From a checkpoint of a small transformer trained on Wikipedia.
Size: 2 heads of 64 (1 for keys and values), MLP 512 GELU, vocabulary 2048, 3.41M parameters.
Architecture: LayerNorm before each block, rotary positions, no biases in attention or MLP, untied embeddings, attention and MLP in parallel.
Training: a variant of Adam for these matrices, 122M tokens, 3730 steps.
Each number is 50 + 12 x the weight over the matrix's rms, rounded and kept within 0 to 99. Layers, rows and columns count from 0.

# layer 3 MLP up, 512x128, rms 0.0685, rows 443-470, columns 0-127
45 47 78 48 61 55 54 34 59 58 43 36 47 50 23 66 61 67 42 46 52 40 41 44 53 59 53 64 51 45 35 39 51 43 45 68 55 40 51 49 54 58 41 62 57 45 35 37 65 49 61 59 59 46 55 27 36 49 57 41 42 45 53 67 65 69 50 55 60 54 60 45 51 32 59 22 57 55 54 40 66 38 52 57 51 48 40 47 42 40 61 43 51 55 50 44 47 40 68 59 36 52 42 30 64 42 65 56 52 57 48 75 56 41 45 55 36 46 63 44 49 47 44 48 55 67 40 53
53 51 56 44 49 38 51 69 51 44 40 54 45 56 57 51 39 62 59 40 53 33 55 53 49 58 46 46 71 57 34 29 64 51 51 49 66 52 51 29 40 47 76 43 44 36 55 29 54 36 49 69 41 54 44 30 61 30 47 43 39 52 34 60 47 45 32 43 35 57 46 65 64 45 49 50 61 47 52 65 49 76 45 55 54 30 40 36 47 64 57 47 44 64 31 38 37 62 63 46 26 38 56 53 55 68 61 61 58 42 50 57 34 57 70 56 48 40 67 37 57 56 57 54 50 34 49 50
42 47 64 43 43 46 40 45 50 44 24 21 57 38 63 56 49 51 51 46 53 54 23 68 53 40 65 64 59 57 52 52 77 47 48 23 58 47 55 51 56 42 52 51 36 32 36 62 50 54 68 49 61 50 51 27 55 47 52 53 43 46 42 46 30 53 34 50 54 43 52 62 34 51 49 61 59 49 59 74 41 48 49 46 51 55 47 33 52 53 52 42 23 42 59 38 32 42 50 63 42 61 57 54 41 41 64 54 59 49 58 61 36 72 57 56 52 40 68 39 53 45 69 50 64 50 51 55
39 54 64 28 34 38 45 49 45 62 62 40 88 70 33 45 46 50 47 59 66 49 37 48 24 37 61 71 60 60 70 32 45 71 44 49 57 47 52 40 52 55 66 46 43 36 43 38 53 57 50 67 45 40 36 48 57 44 76 63 57 49 54 61 59 51 52 36 66 59 61 58 68 71 58 53 51 52 58 42 37 33 64 47 71 45 34 46 55 55 33 57 40 28 61 34 54 46 34 60 34 33 36 39 52 44 70 45 73 44 59 95 41 27 49 53 44 40 57 35 56 39 64 49 60 64 50 48
51 46 56 54 38 41 25 63 64 62 56 37 47 68 78 47 32 47 42 34 62 39 43 36 53 54 45 51 51 43 24 38 48 44 48 62 48 59 50 53 59 32 61 74 51 37 38 49 67 28 62 65 51 45 29 36 45 41 39 49 30 40 72 50 47 39 44 49 57 39 70 54 41 39 73 39 55 52 36 39 55 64 62 54 65 31 31 48 50 63 28 36 42 54 56 44 46 43 76 56 43 58 45 55 41 49 54 45 55 53 60 52 72 54 43 58 36 50 79 32 76 40 42 56 71 38 60 66
56 35 64 37 57 49 52 36 48 44 58 58 41 35 55 59 47 45 36 65 24 44 61 46 48 67 44 71 67 47 51 62 67 50 34 54 79 58 53 52 62 52 56 46 46 52 52 60 50 61 27 48 42 67 47 17 64 78 52 55 45 43 57 60 29 56 60 52 29 42 58 60 60 51 53 45 85 22 53 70 55 38 63 46 34 19 37 48 44 76 48 51 41 61 47 30 50 49 35 46 47 56 53 37 43 49 55 67 36 70 42 49 63 40 61 41 35 40 55 43 38 58 38 29 56 26 49 44
28 39 45 42 68 61 52 23 45 56 38 49 46 59 44 64 54 67 62 46 61 43 52 46 56 61 67 48 71 42 41 40 61 55 40 28 63 48 48 19 47 49 45 61 44 32 40 51 38 55 51 68 43 44 41 37 63 50 56 58 60 45 62 53 63 45 54 18 73 41 49 45 45 48 45 58 61 53 47 47 59 31 54 67 63 36 57 32 52 74 50 22 54 39 24 65 25 54 65 42 35 33 47 50 60 73 63 44 44 67 52 50 56 53 21 41 30 51 60 35 58 52 47 48 63 52 59 51
46 62 50 37 52 25 58 49 42 42 38 47 42 67 44 42 49 50 63 66 36 65 37 50 43 44 35 45 57 53 57 55 45 49 60 71 34 46 45 38 55 36 59 63 38 37 34 44 45 53 69 56 53 64 49 59 34 64 45 64 40 33 47 78 43 43 37 49 54 38 70 37 57 74 47 37 52 68 43 58 23 41 49 51 55 69 66 62 29 49 60 51 62 40 53 34 51 13 51 42 41 52 42 47 61 36 46 60 43 82 48 64 52 31 43 33 62 43 64 25 49 50 52 52 47 56 62 61
72 47 60 38 20 48 41 63 92 57 50 51 56 55 60 73 70 20 55 58 45 35 47 33 26 79 28 43 85 66 66 43 47 68 30 16 56 39 37 55 32 70 85 46 46 43 53 51 51 43 70 59 48 44 35 33 52 39 52 38 67 30 58 64 50 64 60 41 67 69 67 52 57 69 58 49 38 56 60 47 27 54 52 43 52 49 50 70 46 64 32 59 42 41 46 58 62 48 46 49 48 36 32 53 50 44 34 46 47 50 52 55 44 52 34 40 47 55 26 30 50 32 44 49 50 61 40 53
47 37 82 27 31 49 32 45 39 52 50 37 60 50 32 53 55 36 51 35 72 56 48 32 39 67 57 66 56 56 36 22 58 69 27 49 48 42 36 40 43 54 56 47 37 44 64 44 48 40 43 67 47 53 30 69 40 51 47 56 61 48 36 52 59 63 68 25 45 65 55 28 87 60 69 35 44 32 39 35 43 36 68 50 57 27 37 46 59 60 58 57 54 33 47 64 44 59 64 36 49 34 49 58 62 94 76 35 42 52 45 69 55 41 37 45 40 51 43 64 58 36 37 45 63 61 72 64
56 55 45 59 00 36 59 63 32 62 68 65 40 40 44 49 36 45 57 54 59 43 31 47 51 16 45 81 46 73 62 55 30 54 41 38 54 34 48 48 62 41 59 49 40 50 44 56 40 42 46 53 55 62 42 31 53 58 69 35 36 52 47 51 58 53 44 59 46 42 59 67 67 67 47 67 31 46 72 41 45 68 56 29 56 54 28 66 51 66 60 52 61 19 43 45 49 39 47 39 50 52 40 27 59 50 83 40 51 61 62 60 66 50 33 46 40 33 57 39 75 46 73 66 65 61 48 37
39 66 66 50 47 51 57 48 48 45 50 46 50 44 44 67 46 47 55 31 57 52 55 48 56 56 36 72 64 46 52 36 54 56 44 55 46 40 44 75 47 60 42 44 27 47 39 50 55 56 40 39 58 45 54 09 48 53 39 56 42 34 69 61 23 56 44 42 67 62 42 60 52 43 12 59 28 32 58 40 36 40 53 54 37 46 46 59 57 68 78 35 33 41 49 39 68 53 31 46 38 52 55 55 46 55 58 47 60 56 71 64 58 42 61 51 44 55 81 27 51 63 33 45 59 30 64 49
45 60 57 42 46 54 46 32 43 64 51 35 51 52 61 78 55 47 40 34 44 47 48 40 50 57 46 39 57 28 45 32 40 61 22 63 62 53 52 54 66 43 36 87 30 38 18 60 45 50 58 62 53 39 55 49 46 61 49 47 59 59 75 50 56 64 49 48 62 54 72 48 68 21 51 33 52 63 49 60 34 38 42 59 58 44 47 35 50 51 50 42 51 41 46 51 57 42 65 46 55 49 53 60 61 48 74 36 61 50 52 42 57 42 35 57 36 80 63 05 49 36 44 63 42 68 61 66
54 37 50 29 19 73 44 62 59 15 42 32 77 53 43 57 50 24 57 68 50 29 60 50 46 80 31 46 91 60 63 51 37 64 45 34 77 67 33 42 27 51 67 39 52 42 33 66 65 43 41 44 43 73 55 13 41 54 63 68 75 31 58 45 60 65 61 42 41 30 56 46 41 72 72 57 61 35 57 50 29 50 57 56 77 68 23 63 24 67 57 62 32 30 58 31 52 40 55 38 35 38 51 38 70 35 88 22 76 62 48 64 34 53 29 42 63 38 66 32 62 32 65 60 66 42 48 42
45 48 54 62 39 48 59 44 56 45 55 42 61 44 64 42 46 46 39 39 53 51 47 24 60 49 43 56 47 55 52 34 37 34 50 52 64 54 43 54 66 56 52 48 44 64 40 69 50 36 72 47 43 43 65 41 59 42 54 48 29 37 51 65 46 68 44 49 63 58 53 47 37 47 55 51 48 50 30 41 68 53 42 56 74 66 48 61 55 62 62 37 57 41 52 48 56 57 45 61 40 59 58 37 47 43 62 49 45 64 41 65 44 32 38 42 38 67 54 30 73 43 33 47 40 26 45 48
76 43 35 36 43 50 50 65 60 56 42 37 39 50 60 68 59 59 34 32 35 46 42 36 32 40 58 59 70 58 48 42 79 66 36 40 68 54 49 50 55 42 55 57 53 39 58 36 72 69 57 36 43 77 42 52 54 44 60 56 42 46 54 46 60 55 61 50 57 39 43 41 56 34 45 63 63 57 49 46 50 52 47 65 57 39 69 51 43 50 38 49 55 60 59 52 64 53 34 59 27 51 54 51 69 48 58 48 53 62 70 52 37 36 49 56 43 52 46 63 38 42 62 59 68 50 50 49
42 56 35 62 43 33 70 40 52 65 48 43 50 56 34 41 53 53 42 49 47 47 45 65 45 49 54 53 60 50 44 61 53 49 30 40 53 36 33 53 19 44 78 52 40 48 38 66 68 43 53 49 55 43 44 38 59 47 46 51 38 56 47 75 46 53 51 48 41 43 53 53 35 44 30 47 29 47 53 36 61 51 50 63 46 58 51 47 48 59 52 66 54 41 48 37 63 56 58 56 59 49 39 20 36 74 59 49 40 65 49 59 42 53 40 57 46 46 70 52 44 54 58 49 51 57 35 51
49 45 48 54 43 45 61 58 53 60 60 41 60 53 38 36 53 33 37 38 66 42 46 43 41 57 48 55 64 53 62 49 44 45 22 47 56 66 42 43 50 59 74 60 34 49 32 52 51 44 57 64 42 62 29 36 49 48 59 63 48 34 50 58 44 53 57 45 65 46 76 57 51 56 62 43 69 41 64 62 30 52 49 43 64 41 47 69 32 63 52 54 39 40 51 59 59 45 61 43 37 48 57 43 65 40 67 49 53 55 47 73 59 44 52 42 34 47 53 22 50 28 55 50 50 64 56 44
46 24 53 66 63 46 57 25 57 57 46 51 48 41 41 42 36 38 48 58 56 50 42 47 54 33 56 48 68 50 51 41 66 62 35 47 35 70 44 34 54 57 55 59 45 47 28 27 62 46 60 42 44 69 50 40 35 60 53 54 60 27 70 50 67 59 46 38 58 57 40 52 42 40 54 41 67 47 49 42 44 54 68 70 57 33 56 52 46 51 55 35 44 38 46 50 70 38 63 43 56 43 44 51 70 52 60 48 56 53 44 67 63 51 48 48 55 53 71 40 59 50 60 56 77 54 60 55
45 57 64 49 49 57 63 42 56 55 54 46 58 43 37 44 52 41 65 28 51 57 44 39 55 54 71 69 41 43 53 59 65 39 52 57 51 60 53 48 76 48 57 54 43 43 34 51 49 58 59 45 73 48 56 54 70 51 53 65 53 36 54 44 30 45 32 56 57 51 44 39 75 52 41 47 48 62 60 60 37 45 50 54 60 37 50 54 41 47 54 39 42 36 41 56 54 41 37 38 37 61 45 33 30 55 59 59 53 49 72 69 64 50 52 52 55 57 59 46 46 49 44 31 51 60 39 38
58 56 53 38 38 48 41 48 59 41 65 34 51 50 64 50 50 54 60 50 41 61 39 28 56 34 43 57 65 56 58 43 50 46 41 30 54 51 64 55 66 28 66 57 43 22 54 48 58 46 48 49 45 56 39 64 28 62 52 69 60 57 58 54 38 54 57 38 48 61 60 54 56 47 64 67 45 37 53 49 64 73 62 46 38 41 39 48 54 58 73 72 66 40 59 45 53 51 36 43 34 60 44 53 35 77 46 56 49 46 46 47 57 61 33 45 48 47 51 51 50 61 52 45 47 48 52 58
40 55 44 53 54 65 51 29 50 58 60 41 60 39 44 55 55 76 32 28 62 57 57 52 47 24 71 49 55 38 35 10 59 43 52 61 51 70 47 27 66 51 55 89 42 45 30 33 47 59 38 63 42 66 51 30 48 45 49 32 62 45 66 62 54 55 42 52 42 47 63 59 54 53 42 41 51 59 63 66 43 55 45 48 49 43 69 58 53 55 33 38 57 27 51 40 44 24 82 65 38 42 46 46 59 65 67 48 81 46 38 40 49 53 40 50 15 49 49 23 74 47 69 41 64 53 39 56
58 40 70 40 57 34 49 58 52 63 54 58 41 52 67 68 49 42 53 35 71 56 53 60 51 50 49 74 51 37 46 34 36 51 50 61 39 47 38 37 67 49 61 50 47 51 57 42 53 38 33 46 31 64 49 56 66 35 45 47 45 47 48 15 41 45 49 25 58 55 60 33 60 40 44 45 53 45 43 57 52 48 49 51 49 35 32 55 55 52 63 51 30 55 57 56 57 33 41 38 18 34 50 45 35 54 57 56 86 52 48 50 50 44 23 64 67 44 40 38 65 47 48 49 72 37 60 42
46 54 64 39 73 63 52 66 45 39 46 52 50 59 43 52 37 28 56 61 37 59 42 53 42 56 51 57 44 55 51 51 57 34 44 45 57 52 35 49 55 63 63 71 58 38 39 66 48 47 54 65 46 46 41 62 60 38 56 41 51 33 60 51 22 64 48 60 49 34 53 50 53 41 48 51 48 42 47 58 62 30 38 58 46 57 49 49 42 51 40 56 51 42 44 40 44 61 56 80 61 25 51 49 47 51 51 37 51 56 52 66 66 68 47 70 39 31 72 39 52 55 50 59 70 64 55 40
44 56 55 47 50 54 34 71 44 36 52 54 59 43 57 50 36 53 39 36 66 39 63 36 61 58 56 49 80 46 45 31 42 54 40 66 56 57 48 54 55 63 47 39 35 52 34 48 48 53 69 74 48 67 49 49 72 35 63 51 61 40 48 41 57 49 49 46 46 48 41 70 70 31 56 36 42 18 47 42 58 39 60 49 40 55 47 34 50 47 55 41 39 62 47 53 61 49 46 51 46 51 56 55 53 64 70 41 78 49 58 59 42 40 38 48 54 66 51 20 54 49 60 44 63 72 62 38
38 54 50 64 30 46 72 56 61 56 40 55 59 46 58 56 55 58 44 46 48 25 41 45 73 57 40 75 71 45 84 65 33 43 54 35 38 56 39 45 44 59 61 62 61 42 32 64 44 54 61 44 68 47 44 21 64 54 73 36 61 40 53 28 38 46 40 57 28 50 50 37 37 59 37 49 51 43 62 51 60 64 62 52 56 45 37 46 53 58 43 54 48 30 45 32 79 59 53 37 37 48 43 44 38 32 68 52 56 41 48 55 70 57 39 40 63 58 46 25 48 39 56 52 65 63 45 68
61 34 39 57 53 56 52 62 41 42 45 52 50 57 34 55 46 60 74 62 52 50 53 54 47 51 49 51 44 35 56 47 42 66 56 53 52 48 42 61 54 62 57 54 50 46 43 40 60 33 55 68 57 49 59 29 39 36 47 61 52 51 52 67 38 41 38 57 72 51 43 30 46 44 43 55 35 56 46 55 45 45 44 48 54 63 63 51 39 50 47 34 51 39 44 56 72 24 55 69 34 53 57 39 33 51 53 43 36 66 47 52 39 52 41 48 39 50 54 59 61 36 68 54 51 51 58 48
48 51 52 58 50 44 52 71 56 44 58 37 61 51 45 44 40 51 56 50 51 46 49 32 61 70 30 55 48 40 60 55 61 37 49 40 55 57 56 54 35 44 44 35 58 40 28 51 52 45 44 54 67 55 56 52 53 58 67 61 35 47 16 46 39 39 49 46 56 65 59 52 56 51 54 49 47 52 41 48 41 49 53 43 39 44 40 50 50 51 38 50 37 52 50 48 55 56 40 49 46 47 53 62 55 55 68 37 56 53 43 60 47 64 54 49 53 60 53 45 68 50 66 54 44 36 48 50
# layer 3 MLP down (transposed), 512x128, rms 0.0444, rows 443-469, columns 0-127
47 46 23 50 41 39 50 62 46 44 73 49 61 44 71 31 31 39 57 57 58 54 46 51 21 46 55 41 48 53 55 54 64 61 51 48 56 61 50 56 49 46 68 26 42 45 54 56 43 49 47 37 39 50 41 59 69 50 50 55 52 54 35 46 35 39 45 42 45 44 42 50 57 56 51 69 43 53 49 56 52 56 52 46 55 65 69 44 32 62 46 53 53 54 50 52 52 49 38 60 52 46 63 64 53 54 35 46 48 53 50 33 44 63 45 37 65 40 40 47 50 56 55 59 53 48 49 40
47 49 49 56 57 52 66 40 45 61 50 60 61 35 49 31 48 34 42 64 53 74 49 42 58 50 42 53 35 40 65 66 39 40 54 55 29 53 66 67 67 75 44 42 45 63 39 70 55 58 48 38 43 57 45 59 51 75 59 62 62 39 66 48 57 60 55 44 61 43 65 36 34 55 47 55 47 48 34 38 62 20 50 26 48 52 45 67 56 41 49 50 65 39 78 63 70 39 38 33 58 67 34 33 54 38 53 30 37 57 47 52 52 50 43 26 34 58 36 56 49 39 28 44 45 72 49 50
56 58 22 53 58 60 57 55 45 40 68 70 33 57 27 52 42 42 45 42 69 46 96 33 39 46 39 44 49 50 45 61 38 61 40 62 54 57 55 57 49 58 64 42 54 73 60 40 62 54 42 47 29 51 49 76 55 47 51 30 45 49 59 60 63 49 43 52 50 54 44 48 53 53 44 13 38 54 44 32 63 43 47 61 45 45 58 64 28 44 50 45 65 58 44 72 75 49 59 38 54 63 41 51 61 54 38 58 36 62 44 47 69 30 52 54 42 44 39 53 45 59 30 56 26 53 49 55
58 49 47 51 47 49 50 63 49 65 55 49 55 74 47 52 53 51 63 47 49 38 52 42 20 47 53 57 50 42 45 43 58 51 51 57 57 48 47 65 52 61 59 47 63 55 74 53 33 35 58 48 46 55 33 43 46 48 43 52 62 41 43 47 50 68 34 56 59 36 57 48 54 26 30 51 68 38 36 71 48 42 49 38 38 43 50 48 47 66 40 56 60 53 62 42 62 48 65 51 47 48 33 44 55 59 45 56 54 36 54 54 44 58 33 40 33 52 49 50 49 67 58 62 65 33 52 54
34 73 49 55 72 58 85 48 43 43 44 60 44 32 11 50 59 57 33 74 44 51 58 66 68 50 48 37 57 68 81 59 72 50 49 59 46 52 42 32 54 62 58 19 22 43 63 40 53 68 54 29 36 49 80 50 45 43 35 29 45 61 26 44 48 39 44 34 42 57 51 39 52 54 25 66 43 53 38 62 50 50 45 38 37 78 72 51 59 53 58 50 55 43 60 49 60 42 36 51 71 50 55 46 60 43 54 42 61 56 59 58 46 45 48 40 62 72 29 53 45 56 37 47 37 85 31 22
42 58 49 45 59 38 53 50 46 63 31 38 53 64 38 46 84 62 74 08 68 52 35 42 50 44 59 31 41 50 39 47 42 40 47 36 40 51 48 34 44 55 49 49 42 55 50 37 44 48 79 65 51 41 51 80 27 20 44 41 51 50 34 47 67 52 55 68 60 59 57 33 47 61 50 50 38 85 41 13 42 65 53 52 73 59 60 51 71 17 50 42 49 44 68 59 50 58 82 66 41 32 50 60 52 48 41 38 59 48 53 42 43 26 40 54 56 67 57 52 50 50 55 70 41 64 52 64
81 48 53 68 41 39 47 52 37 43 53 47 56 36 56 55 42 39 35 53 39 57 61 58 39 46 36 48 35 46 75 68 44 51 37 57 40 47 53 81 44 60 60 47 59 64 63 52 75 32 47 35 60 48 64 53 38 66 48 33 46 56 44 57 42 57 46 79 36 57 42 53 46 48 37 53 40 45 45 38 54 64 33 17 42 44 48 65 40 28 48 72 58 56 88 42 57 57 42 54 49 75 31 51 51 55 45 61 51 54 38 58 41 41 71 53 75 44 32 52 54 27 45 39 48 47 41 54
31 42 43 57 46 70 44 47 50 58 38 53 51 41 62 49 47 62 27 46 51 42 38 59 64 62 40 48 60 58 52 47 49 37 45 47 43 58 69 65 50 82 55 31 45 55 65 66 49 39 44 62 60 35 69 42 65 55 67 35 46 61 58 32 61 45 58 55 58 45 30 42 45 41 38 51 42 48 56 44 53 45 62 52 56 51 43 45 57 54 46 46 34 50 59 64 44 60 49 49 54 51 37 41 33 68 49 38 47 43 47 32 52 72 57 49 50 66 50 63 43 34 38 54 51 45 44 51
52 34 48 28 53 62 49 54 35 43 41 56 39 63 42 42 35 59 36 26 57 66 67 38 40 39 68 47 48 45 43 37 55 46 45 54 48 29 56 73 64 38 43 48 52 38 41 43 46 45 35 49 38 45 60 53 41 61 44 66 59 64 69 61 61 51 58 40 33 38 58 42 66 37 57 54 52 46 62 42 66 42 87 65 59 24 55 38 59 39 55 54 59 72 55 70 34 37 40 72 44 34 50 53 59 48 74 52 59 40 49 52 46 57 62 40 50 47 66 60 38 65 71 44 50 30 59 51
61 51 28 76 70 41 70 58 22 75 43 64 56 62 41 66 34 58 36 34 49 46 58 35 39 54 42 42 46 41 54 63 54 52 50 60 52 53 51 90 52 52 52 57 48 48 46 46 52 29 77 40 62 38 52 38 58 66 29 28 31 47 74 75 30 32 28 57 61 75 60 53 43 41 35 61 37 43 57 48 58 48 36 35 47 55 65 45 58 52 49 46 48 50 37 35 76 64 39 72 39 58 41 40 71 41 44 69 35 40 49 42 52 49 60 76 29 38 54 22 47 56 49 53 64 58 24 50
60 36 63 60 59 57 49 46 39 46 33 35 57 39 41 62 33 60 53 53 41 60 50 54 28 38 69 32 57 54 47 44 57 50 75 51 45 32 53 58 42 38 20 39 50 52 40 52 50 56 34 32 58 34 67 44 31 49 29 67 78 42 38 48 56 66 50 45 69 52 48 56 66 55 54 58 53 46 42 68 64 44 52 50 28 43 60 49 17 29 65 55 61 82 50 42 49 46 52 55 52 58 50 51 60 56 52 45 61 39 69 45 52 50 51 67 23 51 48 47 55 58 54 32 57 38 57 42
56 61 41 64 48 38 42 36 49 68 58 52 41 55 40 25 67 61 57 67 34 46 37 42 57 32 71 39 46 71 51 34 53 41 52 52 64 69 68 25 72 46 70 68 76 68 66 58 32 39 54 69 38 62 51 93 66 47 72 62 55 54 21 45 56 39 64 58 40 29 51 39 42 56 94 33 68 72 34 53 62 41 35 40 53 43 49 54 41 53 29 54 71 64 39 53 20 55 62 44 47 45 62 27 52 53 60 32 45 45 35 33 40 54 19 44 43 36 25 60 45 37 61 48 43 54 49 54
53 34 46 56 58 37 55 59 63 49 61 60 44 59 36 24 50 45 45 79 52 47 41 67 35 47 47 42 52 66 64 57 65 41 78 52 27 39 46 29 58 57 68 09 58 46 63 25 60 63 54 41 59 47 47 54 42 30 18 53 72 49 10 58 40 33 64 54 43 65 40 39 46 66 47 70 44 48 64 42 48 66 34 51 50 51 45 36 64 59 45 48 64 62 63 39 60 55 42 73 50 41 37 32 47 51 23 62 58 52 57 52 47 42 78 45 56 48 34 81 53 59 46 53 57 27 36 28
53 31 29 49 19 57 46 50 54 69 74 56 75 36 44 57 71 53 45 23 28 46 70 49 00 64 66 40 78 72 51 68 30 47 13 46 80 34 70 41 53 37 63 50 33 15 58 59 47 54 60 68 33 38 30 60 39 33 41 53 61 38 59 43 38 80 56 00 52 45 47 47 63 62 95 17 85 35 32 60 46 88 78 63 67 36 40 67 41 59 34 58 63 42 76 72 51 16 67 07 38 35 42 48 88 39 96 34 26 09 45 64 26 92 48 37 58 61 34 53 65 55 63 35 63 48 53 75
44 53 43 32 54 48 48 51 48 54 57 57 36 56 48 56 55 54 52 54 57 50 51 82 39 50 56 48 51 37 45 58 52 72 42 53 35 67 62 47 31 55 54 45 35 28 59 42 47 62 24 60 55 64 30 63 37 59 46 53 63 66 67 25 49 24 50 49 34 48 48 61 66 51 41 49 55 49 56 53 32 48 58 41 35 33 50 41 45 31 41 59 37 56 48 49 41 39 47 41 72 40 54 71 48 51 48 60 56 33 60 40 56 71 46 49 50 47 39 62 23 53 62 48 60 69 51 64
37 58 70 74 57 55 43 51 39 36 65 51 62 52 39 19 53 42 63 79 75 50 58 80 94 67 53 42 15 43 59 68 23 44 80 60 22 35 62 63 32 59 38 60 36 55 37 62 37 37 40 72 66 24 63 54 47 65 34 46 57 59 55 61 37 52 41 53 44 72 60 78 38 58 52 34 39 44 62 78 44 42 58 29 50 53 29 34 55 70 59 51 45 35 42 44 38 42 51 41 70 46 51 53 27 69 43 59 43 38 26 35 68 73 40 45 66 50 54 35 65 60 33 37 29 41 42 46
60 43 68 38 56 54 31 61 53 38 52 46 63 44 65 62 54 47 45 56 44 46 54 31 38 42 51 58 46 50 62 27 46 53 54 64 53 65 73 57 86 52 25 43 45 42 54 35 39 62 48 61 50 59 57 64 30 69 55 51 50 42 52 32 51 47 46 51 58 52 42 47 60 47 66 50 67 56 50 67 40 49 50 36 54 36 57 55 65 43 47 30 51 48 46 52 40 41 45 46 40 49 46 78 64 30 45 35 53 50 53 56 55 57 60 50 45 47 42 36 61 46 50 45 49 46 64 55
54 42 52 36 39 52 61 63 58 66 56 37 68 55 27 45 40 33 47 39 67 38 45 46 00 52 51 81 64 39 66 40 46 50 21 48 71 49 51 43 51 56 77 68 34 41 22 68 49 41 45 59 46 69 06 15 47 25 58 63 54 30 56 49 51 47 61 32 65 48 64 46 59 60 51 36 78 54 67 70 33 42 61 60 80 32 54 60 08 68 45 55 48 38 51 36 61 43 78 52 32 49 45 46 59 46 75 51 54 56 48 90 50 61 38 37 35 58 70 17 76 52 59 57 62 51 62 38
50 56 46 53 61 65 48 64 50 41 52 59 57 45 49 64 45 59 51 47 39 39 56 57 30 60 55 49 48 57 45 44 43 49 66 52 59 38 53 46 45 61 45 48 47 48 47 48 54 62 45 68 53 41 54 50 56 43 52 43 44 53 34 46 42 47 40 62 46 47 43 61 60 51 46 46 55 44 43 57 67 58 56 29 49 63 68 53 41 47 49 48 49 53 62 57 39 46 35 51 45 62 54 42 42 58 44 47 47 57 49 34 34 54 53 58 54 47 39 56 46 55 55 49 49 46 45 47
59 43 40 58 58 55 34 48 44 41 58 57 41 62 61 66 57 52 45 70 59 45 56 63 36 54 38 45 61 47 48 45 42 55 53 51 48 47 41 45 41 53 45 41 47 49 60 59 62 38 38 59 31 58 42 45 44 45 50 40 53 55 48 56 62 59 61 46 44 53 56 53 30 47 55 45 52 44 40 42 50 53 46 44 44 55 52 45 46 54 55 60 54 66 67 44 46 55 57 63 49 37 50 65 53 49 33 45 47 56 36 35 38 51 44 49 53 42 48 60 52 51 61 53 53 35 55 61
48 45 49 75 64 49 57 46 50 59 26 67 45 59 37 48 48 47 42 47 64 26 63 65 38 53 69 54 37 53 59 55 46 35 47 64 41 40 39 51 45 64 44 49 53 75 51 42 47 53 52 60 51 35 72 53 68 52 49 33 36 51 50 44 55 50 21 64 54 49 44 37 42 42 50 39 52 64 51 31 35 27 47 59 61 55 64 64 49 44 36 41 36 57 39 53 52 61 67 52 66 38 65 39 55 14 62 42 52 52 61 55 43 39 73 55 55 51 53 56 60 45 52 48 44 51 47 51
55 41 67 50 68 35 64 61 50 56 35 54 65 56 57 54 39 48 61 51 56 41 47 66 46 35 47 37 40 43 63 74 48 31 35 63 60 43 42 54 46 63 47 39 52 45 56 39 47 54 57 31 46 41 41 39 54 63 55 50 42 61 31 35 27 49 57 39 81 54 45 41 36 54 38 56 44 45 69 25 61 59 58 70 52 55 38 48 46 49 63 41 45 57 43 64 57 56 45 39 45 45 58 53 34 53 45 59 31 60 46 56 62 61 54 36 65 65 67 58 29 80 55 37 38 66 56 44
49 57 28 58 41 67 50 25 52 55 42 54 47 44 28 50 55 67 56 51 33 38 39 42 65 52 42 34 52 62 42 60 67 56 43 37 55 59 50 62 41 47 49 55 42 52 37 51 63 57 60 58 56 34 70 40 55 69 45 38 43 64 59 77 54 51 52 72 47 27 30 59 31 57 55 63 49 65 53 58 52 60 58 45 43 55 46 60 55 47 43 42 64 44 37 54 26 64 42 61 79 47 42 47 55 39 47 38 21 44 61 49 56 59 71 46 34 47 71 54 38 40 36 50 36 62 38 50
52 45 46 54 31 47 40 54 51 57 67 58 61 46 58 51 55 73 41 36 56 33 55 40 55 48 50 57 74 50 38 47 45 60 53 56 54 43 55 65 46 50 55 43 50 53 56 33 54 42 46 41 52 61 49 45 46 65 43 64 53 57 45 46 61 33 49 43 55 63 47 53 37 50 45 46 48 61 59 43 44 66 50 57 52 57 47 51 59 52 52 50 45 62 59 59 57 45 43 25 38 62 51 47 49 49 48 56 54 53 53 44 42 35 53 24 60 53 33 58 46 54 57 50 38 23 56 55
53 52 55 57 46 48 59 33 49 65 60 58 40 49 42 57 60 59 53 46 44 48 44 53 47 49 47 59 41 61 61 61 59 57 54 39 57 51 46 32 44 45 65 65 46 44 54 58 54 33 39 54 54 43 57 56 53 73 38 51 41 56 47 55 48 38 51 46 49 49 61 44 40 55 50 68 57 74 51 62 43 62 38 45 62 33 45 59 56 58 51 59 56 39 43 41 37 59 51 42 58 40 59 37 49 41 41 52 34 39 52 46 53 51 51 53 51 30 40 63 37 62 49 53 42 35 42 52
63 35 52 45 60 64 44 35 47 28 54 61 51 49 33 40 52 35 45 60 49 74 56 49 13 54 63 33 32 46 40 55 64 66 32 80 64 37 57 31 54 51 38 36 30 72 62 34 50 52 46 47 53 61 60 62 29 38 34 79 29 51 51 76 41 68 45 54 68 47 52 69 63 50 54 74 32 39 23 58 42 36 39 43 43 57 66 77 36 50 52 52 59 60 63 52 42 34 57 52 43 40 48 60 61 65 58 47 40 62 52 23 49 47 49 63 21 50 35 77 66 51 36 43 49 51 60 37
44 65 61 38 39 43 48 52 60 51 52 43 60 37 65 41 47 40 35 46 49 62 41 56 41 46 48 57 51 42 60 46 56 41 48 49 50 47 52 29 45 49 39 56 57 42 51 55 35 59 45 39 46 48 36 64 50 58 58 46 48 45 48 30 62 63 67 45 36 47 45 64 54 56 59 62 58 40 52 46 55 49 53 47 53 46 38 32 47 57 62 64 53 49 63 46 30 67 50 36 66 46 41 60 73 50 54 64 57 43 49 61 59 46 51 44 65 59 45 48 55 57 23 42 54 47 36 54